{
  "num_key_value_heads": 2,
  "hidden_act": "relu",
  "rope_fraction": 0.25,
  "qk_norm": false,
  "init_std_up": 0.0453,
  "learning_rate": 0.0074,
  "beta1": 0.95,
  "schedule": "wsd",
  "decay_fraction": 0.898,
  "final_lr_fraction": 0.0,
  "max_seq_len": 512,
  "z_loss": 0.0001,
  "train_tokens": 116800000,
  "dataset": "wikipedia_en"
}
Each number is 500 + 50 x the weight over the matrix's rms, rounded and kept within 0 to 999. Layers, rows and columns count from 0. Numbers have three digits each.

# layer 4 MLP up, 512x128, rms 0.217, rows 331-356, columns 0-127
451447567597515535441487483466523523563514540440537531521523413445470499453476511460526546625497479503404579529367345599392472504466538390474524556533459616493574489474463490604485507497585473581474464499503509651519538533589569498525463470471431480415527527452441510536459516472450434509510515610408463532464509506436468473563427515444524441463455536507437515522490571445493416501491
498519592516495505554490462559581490560519509467526474437456544535447439467411425526532497440472514541419566457471522601540479505449518350481454515487528504470565465458516506434501594531505539561369478547536507464527578510507463498478540496556488505475439500413600559509406540546613524517433453498461541423411492547556474526415502557533393411490499581452508563467459512551579520529493
553502486603465439477510514537406476476472484389537555543412495411561560516447512489514397528511539453458572477428612469524534516504370441461413526609533451488461446488510592419505498503529578498468488523359482525517489484495499508458501510500509511467473477403484426484503534417455469501529568496565461464498560498513522549432442428484444441539564524452503495545468508553515596468534
489408510457533459502528475450508517571387481478471435473534553456589512453455534544447443524587547424569542452430559458437506499504516476500401530502476467531575450529525493530508519470528548516532485499484530610489458533425515502525458559513609495460581501592485543443504516574491446512492532567544503513489539486512482480459522449494490500596536493422526510465558514465572518460531
523594454530500557444492504467604545624525487555482571383508487442540465495534518483419512494407487561474522535523516530603461493531503489487570510562569454558527579441493569646575558510551564407500462475540578500439485449411466536459530480603456404567513474485557493490531465474557511482532513472489470466490428524550451471504445458485496584351465640562398463467591606485494542561511
478527467452504538422571538470536502584534513496606541574518447568389540491466589477517469509488485446561442480534495579507535473507505588524502434446524536461492520543585517449593522583503546518573484529560515492454525566578534460450493458540522484481515520583526476502518518532472472473509525507527440368511480417498433505478459556516490580476521430364581486417510479539463513473557
489487497466532529486454521494514551521559489519535501543462506550483574468465504491504519503544438418461661446507469507479407403488539488512517457504421580479447424464511510462510483567499532420505553450459500508602444510481475531536580433572422500564501484495488542509539526544448499505530452351565529433449538591544449526466454490479449467479423541570515415494542444437494413514495
573549418437478485494477413584447534533522490476505534512522474554485529447456531423392438542472504582489516493531541512520453482473468542493524481455486449495493540532448532519552536429520463528517474544499481485516485437509543477461513435572419489532501444471475447520622486591459504540507582576505540555420491523595415527533484441507487520451455493541502522498483529468542569576459
608548570494525502436539551411480420537445559505655467485468469505545471489464541474497471550430560605573622447524460394509504514475532434482494448530543523585586461482398438543565455473482498567504438385510452542566503398510552467499418601513423533495435490507534612516530495659407388497487608465500469518421596428455484406561497528495465450561476422388528566388534431465483414483487
481496432476542518604520544466585414479556610446481607540568485447518467400380508485481454469434525510499552437484490607480512458461544538474528548460490414462518510569553466497473432580508546593454478497449514321459573470516526477533451581483462532419465487460531544531469508538472480464543538501430581421446514493414431505464514541494541522472472529514506633608533531514503485542472
520518569585470419475509414453489534478417489632488530524365522481528469465480474518551524487505586499453555537511444471404503436473493545478423466477500566485503431534517556470516538356415473565538428504571379492642464484428450372478610434580540481500496475502502553525517543479463518413468546497490419492500416462522554585507486519452510518514473456433478536545426532464483484623526
543460449637501502512511461387531540514461476497456497470366521422477502468515502533529529491543454512540443533479555496547456394503467526438546546513527463559549425439466487520606588449503478567458476511510426487516483508395533503495490439554407484438509540549541462529501570534491513556469567511521586479449445471491460423425358514530416446535517462535454515469507532592512537498381
443465589569456551595496430501523548520526487510549442532543460565473515469517511533457527529457518438493483561552552506613461405522552571458434552485469492438485500525520487532519469418443530486485529472491510498481502530506496481481479549524547476520537525609517462400511651544496508538485494557558495500427523464504466479533479497515539396499545519544449550462566492552542493569541
492525491490450542498537485545448460455547491484566532485493569453400457403601435557491483503465540510518531464619500541434460473480539365479431498435503549455532557450528612508489508522482496578580496478562537461490517490545493551519496501530503474507502435515602499426476475529487504522380527579488431531541478550469507423604480503573384510562494473592403501535467580473465469509598
530502492546501546451483578442450476419463463420544511593487342412471539486615536448549475500555558505502414460482604499467450409558524568571536447539508523501447460519585502389589511502507549533459412479535514550583425501543522431441511468403552532478550494478486482505527487552542567513494456547420587556472594538447493480500567526457546427513570428498486569491564565577548583444512
443502553484502475479502587493502561499488463423489524471422544443517597496487613522492476546596480429512625469523518525486411471595541479500504487502538475468445437570518476517462452479531507528535459499409445466577526497510504535564555473395505415468435594558455452597500467542446447518446520508555505509392509538517414534569504439485516454465538517465473418483560429504569520436468
490548444469558563502496477525470454564501505538475488616435486451535526494523550441434569538432495568453512508438540549519522569507538401537578451492492534510518474428468467524486590441514520571527459462491534433526555555520519424500391510519618467489469489491510509504463493506477555473583528524560523503517448451532477487540437447567452445496448577511496499510489524480523546440573
521453561494457556408464482519420523495508454470510545554552457527524407522457494504437429510413522622526393457539519418555527448604510454443531540527549501413423476547518435469515499535476543483448548430498530505539526532444487520543511432539575454492502466497521450561551495510537466428443553583485509488540486496471396558657474510589458594498472421462498415517523478479608561495469
493505583572495511486493558466541518532468518442475471525533500536582471546447451524584507491494485499566554513475569465487478532488527522461556506492500531475494459517453517456388482503552569564500492537533428395522479539493567515385508521534444512543482479453460505518620508507525490523532408613418635531428562453482388525596483565512439496484528537481451459417440513507501462496457
431515495583588464504479497508540506556488366412498547503628531427571524491520511554510515495520507584550458452448498556469504521542581472439506509493422554579485437474409509555549490511480478571545537417498414552454528394533426498495507424510453488553534553541562479458488459468498472472597511462532431602628592524496485538477531474523461469592541436471502443489510553495566568477455
493524463537513527532471530517500481509487456585462436428505540531468523488425535541475451493455479479520571507425543462440520478435501403596463500596471506567619473590516506463562481602454539476469559580464556600480447528495461501495508643469520544462518406480643508569615452524491390538424530471453448495631526507513469586502429523523495534459569433552431530533495459584535502572420
478411511474544541451497559479542510537466411515513566463549485432461447556371517566483464464442543607512415439516521457467486475476402539428473480519368557580502431514407492442508527484487499602548559502486509477471486480451386473401488458480386599518479592482585364550537467534472511495571542500488488505496491537495598559499485528473464524449680450534477559596511475523525481665417
566463443548480466499583512525562443516501478444507517566463537459398478471484471488501537400526457546422590506433466497568509494519560474551453508516548446416534484441464568535551464507497581527544481581532488455476529449546455542479537467503408522510451500431507534579544513491441480413432480559496528502473585442518522478407476551527569516476404546521552467471600460488540422482479
499612596505624630526458432524540390557557540583467529480616523528478425535584537635483530491560554518425627596464583431468534490508536460492523359492538495438580364466485466471415510508520490480383537420452455492543471438500449588497586458501501501586507475409553486474615456467508506567443443566498503500445428559505475469474601417445492556471444556454493489532347531475472533496484
498481483588502493456536464505589402444533522507437508598531427479485565494499524400478450386624550434463527514532558423525569524502459462477439496546466450424537415495451464486535516498487592464486524489472515586491524437535494447596406525552503538424580436484515475522530468532504406444520501528541504440450534546607455539539516474547504467555449533493456410522513470497544496529548
622456542524545482477487528495545507488517570537495491458554531523493327496529568522595518547471431518517561508485516530416413406583527516511480429460559417438553535549582505482476562494407527484486525579502459432476441522543389466496506486493532510523550471591505472438550504503492482489466544420356556486438564523486584542506522526502515556562576519500489527629495443561416527390517
# layer 4 MLP down (transposed), 512x128, rms 0.112, rows 331-355, columns 0-127
484504490496515540473545584569376547452569476508529535471424489428411548510503523489521504492456465505578474469571418474481520453581493518499579465483431484513455561523583511485582505538491502510460499489488583419556463561484480496493485522526516550519535468576520583593517544446505523484449429511462582524583476521507533531480526399524522504483465529504443491470423505507529500442534
503469508468499495502446531496453426602483506579392531476496438482491509600557533527473529536501424520497514508499441527513578427534448578542469441467425496495426553500550425497466370427479479596466575407540448510532507457551487540555494522549483552517480577452402431530467483504515538557513515490499481509528432479421469463419481556508544559504563492480517541485468473546427574480555
510486599412517502427544507439523515426476433567524504482513456491474421512486451527441542499466470385571538567515439517371401590458543521472548568486433530457524552546501449556524487431373548506529576554569403465484561501490438532560505462472461453553441375552492546512458473412494403569564597502428482565485510477489551553640562563586563612507558399502486414488473520551525477567525
536455606509461479540447568541524410441605524541490517538458474495530540499510479473555521488414442493412466471494424508666501411465546518542506552592508523440451603545464432529429474531389534443536567533574534497521463482575483526421491494464425537531467494453543494554485405502447605490529487437437515555440531536525563458452406501467502484475453566534605475493399492512491561618481
530408427394475530456640472497452526443473453473511501542459528473488484443496452585509473516507516443565563546534530386442561426427461518431454521501503541529417585520500490566521522614513507554471475522490576519536459451542543536511602427490530497428404480523371510507616541471473466511490501407500519544461498494539456469462471369568527471440437551500538490506420473426481567540536
532491443512513441491467377473517547535452519483448533468467531468522523487495519447497468619455510566487568496493502397549473613468502505581486561511441508562553428585493538515441550497489516489551551497488464514447450480440557468516492471479423425483418499496544556502496454517506536477485516499427559511561499479476524460550468576459562569472494591533442530581541425480520466400490
514429453560463536502559406458481499410392492475388443460506498488479430465528516475509489522477537482602437466519584440560543506505560603442527509577443486490441591549492509476492574445463471577453540527450455507474561460519499528376426494496516453471468535505503544511474569478604483504567434517408478504524447468550475466470431530562538486455518574440526526640446479484460539532512
575413406505466429466498607435502502525503532485443469495494532426491497502627403547572547513505487475547390500466373425555484467531604534455489574484508465531529484541405489513464505487517563575533427489439559533514491579523524533492519480481461517491455555425411509506473499459458524449483411469463465458504398447492634503431517487461477603467533464482521608594510443449525506440407
502506507495498506499498503499506483504483507518498500495513503507501507493493482505490489514490504496508499499501507504486499492492507489487494507502496500487504497491503496492507504508503509502507501505496492510514491504504495499503505496496497502502490505506493486481496488493517494501504498494506500496490488498498504510487501495497506489510505506516492505505500499498492495496499
460582529438499467496342573486502503523554404533539461506472456433560521463495437577503486457498499465538479566535496457488564528488461461507486496494452622470499543534532487471454509432498532497499547394597403446636555484434495480540474474574519547493447498583505404548515460512530483542484375455636518538471560425481488480513521499471526447482455529457436475457452486442507480474581
441550535564541509612401566447564566483539449515470449464598448448448517552620467446583426566568436562400531601514473471589499533524601559507501450455505567549509587553493492497518573551489452478395534419378488542594433535398466545554533464512523520544528575450517514492486486556477508589537462505541446484464534505589477441415539432524504430517473541562500367441485545532557574533503
471644492496487496454487516519413434497632459519535598550531549509482509499484426467458525552451556519501563507441485556508572530494440423457537466373389435406382472583591501556417453415503485501540547590544491474420498594510449507424482514429543591559500441544618354472512425578480430445529453546637520532505457428422515435488546518486464433486571515446547529496510499409490443529507
494543489483525485407491529359529541536494479446520500442451507526538464491445449495534418484533460561522537448452577492545481577431512440486463515483522564478505368498491514453483563538528489546495421549498484503550477514597480558518448505483500548507507417440452533562498417440643510532441540499520513512522435524512525494554578512525554547508499431494426438501497549504543452491490
493496485499534560563385547498520472472519502466524478459570441529436437538470511526580533445534526609451488476509460469497486493405463586528538497533518480574459498569601419542466455517445493512470493530505587534481473494481512474512557498497486497599415464413487472482517485588511408460335528525488561511473490524505486620508524442571594494537514553431521492470553436537509466508463
399485518397547510550589554498552535543550541471495491578522471498476417462421538558528556544490528526467550488443490437535475544498548505498440457510501558506423565431548570530535586402549515490501504556455544607519465579480484588478551544557513493544416514512385428528492473548531411503543406491503430468464526487425478424481481514504492510515444574356462507498504618502606421525524
587529484444490512488476529589531437513464529514497411590540514555472531425534471424437447488517453488533417524460500454511574527520507475462551519529527470507490544540542585473559525584515543527469424491543547366486499459467532503594508408440496547524605563414474568500512499513521481452418466534524496535431448482540589501384456566571475506572472467511532539601423537522457493533507
493483477530432478525502541509582491466531500436428454499595486515492470443374512555538431452477436498540450521509531521403462451473435489439413511511486455530532539511484559470556446496514466483490539545487445420409476392528484524449525512484490488450447501441475492511543536472476466539523462451488485536430537479540502428513425504465496601491486458444576533484492540480481507536419
540507456477530499493538540452481472491509527461563503472505447430515542571555391535555464536462513534465426473519551497508542521530489465504535518474483536448519463489492489535523515538497521498446481469494546503435467552502501506474460511494480554494468480523476508583550498523407435514573504466438548493501466507433541525571468496520512519460542490470451483500484566514545488474545
482434474469537477460534529558494526501502525539401466480501483557491528515573526489518484457523419519488538458534459504508539465465536577500508487497548554534508548463525606429570541557440493453461541485398563537479482477490542588546486505511431455498467602509445483483554470517519502541486549497500386471543489478516484568517471462496503460613526488427493535550507581534496483499543
460452518520396527500469468448499466526566599545516465472505472546547506495502508494485531450437569455437447507517471532556479460541487575556519507552504474351531533566540433481429419491483503390537454500475423444543491521580578438544425572555495484553541422501448528551538585531546539441420495575539535458369436509571471428460492446468514541428376568490444470466521458474414507479566
591476549579511517499454517522544408513586585302524589553525566531459496521505501480518477408456486366423468550553475488542509458527482549533480594491401517495489548496481536393474453420476454423479530499537537479568532447465450451539536441538501422553476563499434554473524516569563516522472412464521521468487532488464558421517531514482564514539443473537429413436537490489538505466583
467518489438481537501447541489512418550444522503526495394496535536462500644530455515541458389516468456476575407527494479397438482519458577418552530460529527583474554459531531506546459478552489544443512527532376499489403449492501456513538481437408483522481449550501455459466478535497579427465567513527504488458559511517501542398497474492507484492443516552536552483370507488523561416493
417500540489487453424471515548502560521572480497551443464492486474564515443435539518492470577471504488563351515492521410454520540500440476487502509490438532499367490517514548504540609458562393486386616419456475557439491608482553467497456486402557456563628569495557442526461508463503502517512593482484480543535415569430499513566548500515445473480588340503410486459410453512376468485461
574459420500464518510545497504515498456517488461529460549487502566506537567527559457509538501475527458497411476559506553532510549547566540505528470451567417482439490461506468447506497532610474448516516474501540508534529510486457543511493554482587428474519514465418517430508524444486573503515575467493466515455457519521584436526543487485547518465525516473495539507549512427519471481529
479566478452457448566507510513417447461509493560450474499559547524491520502462492518518486592347484490485510501456437497454470490498455548528487505445496591440551562448470562472439519545501362474692403586469589388524472518450531558458550448398406483571516547551501485548421590468436591538533503460453529550507497489502525511468464510442496465461603405523534543515484565531520484517472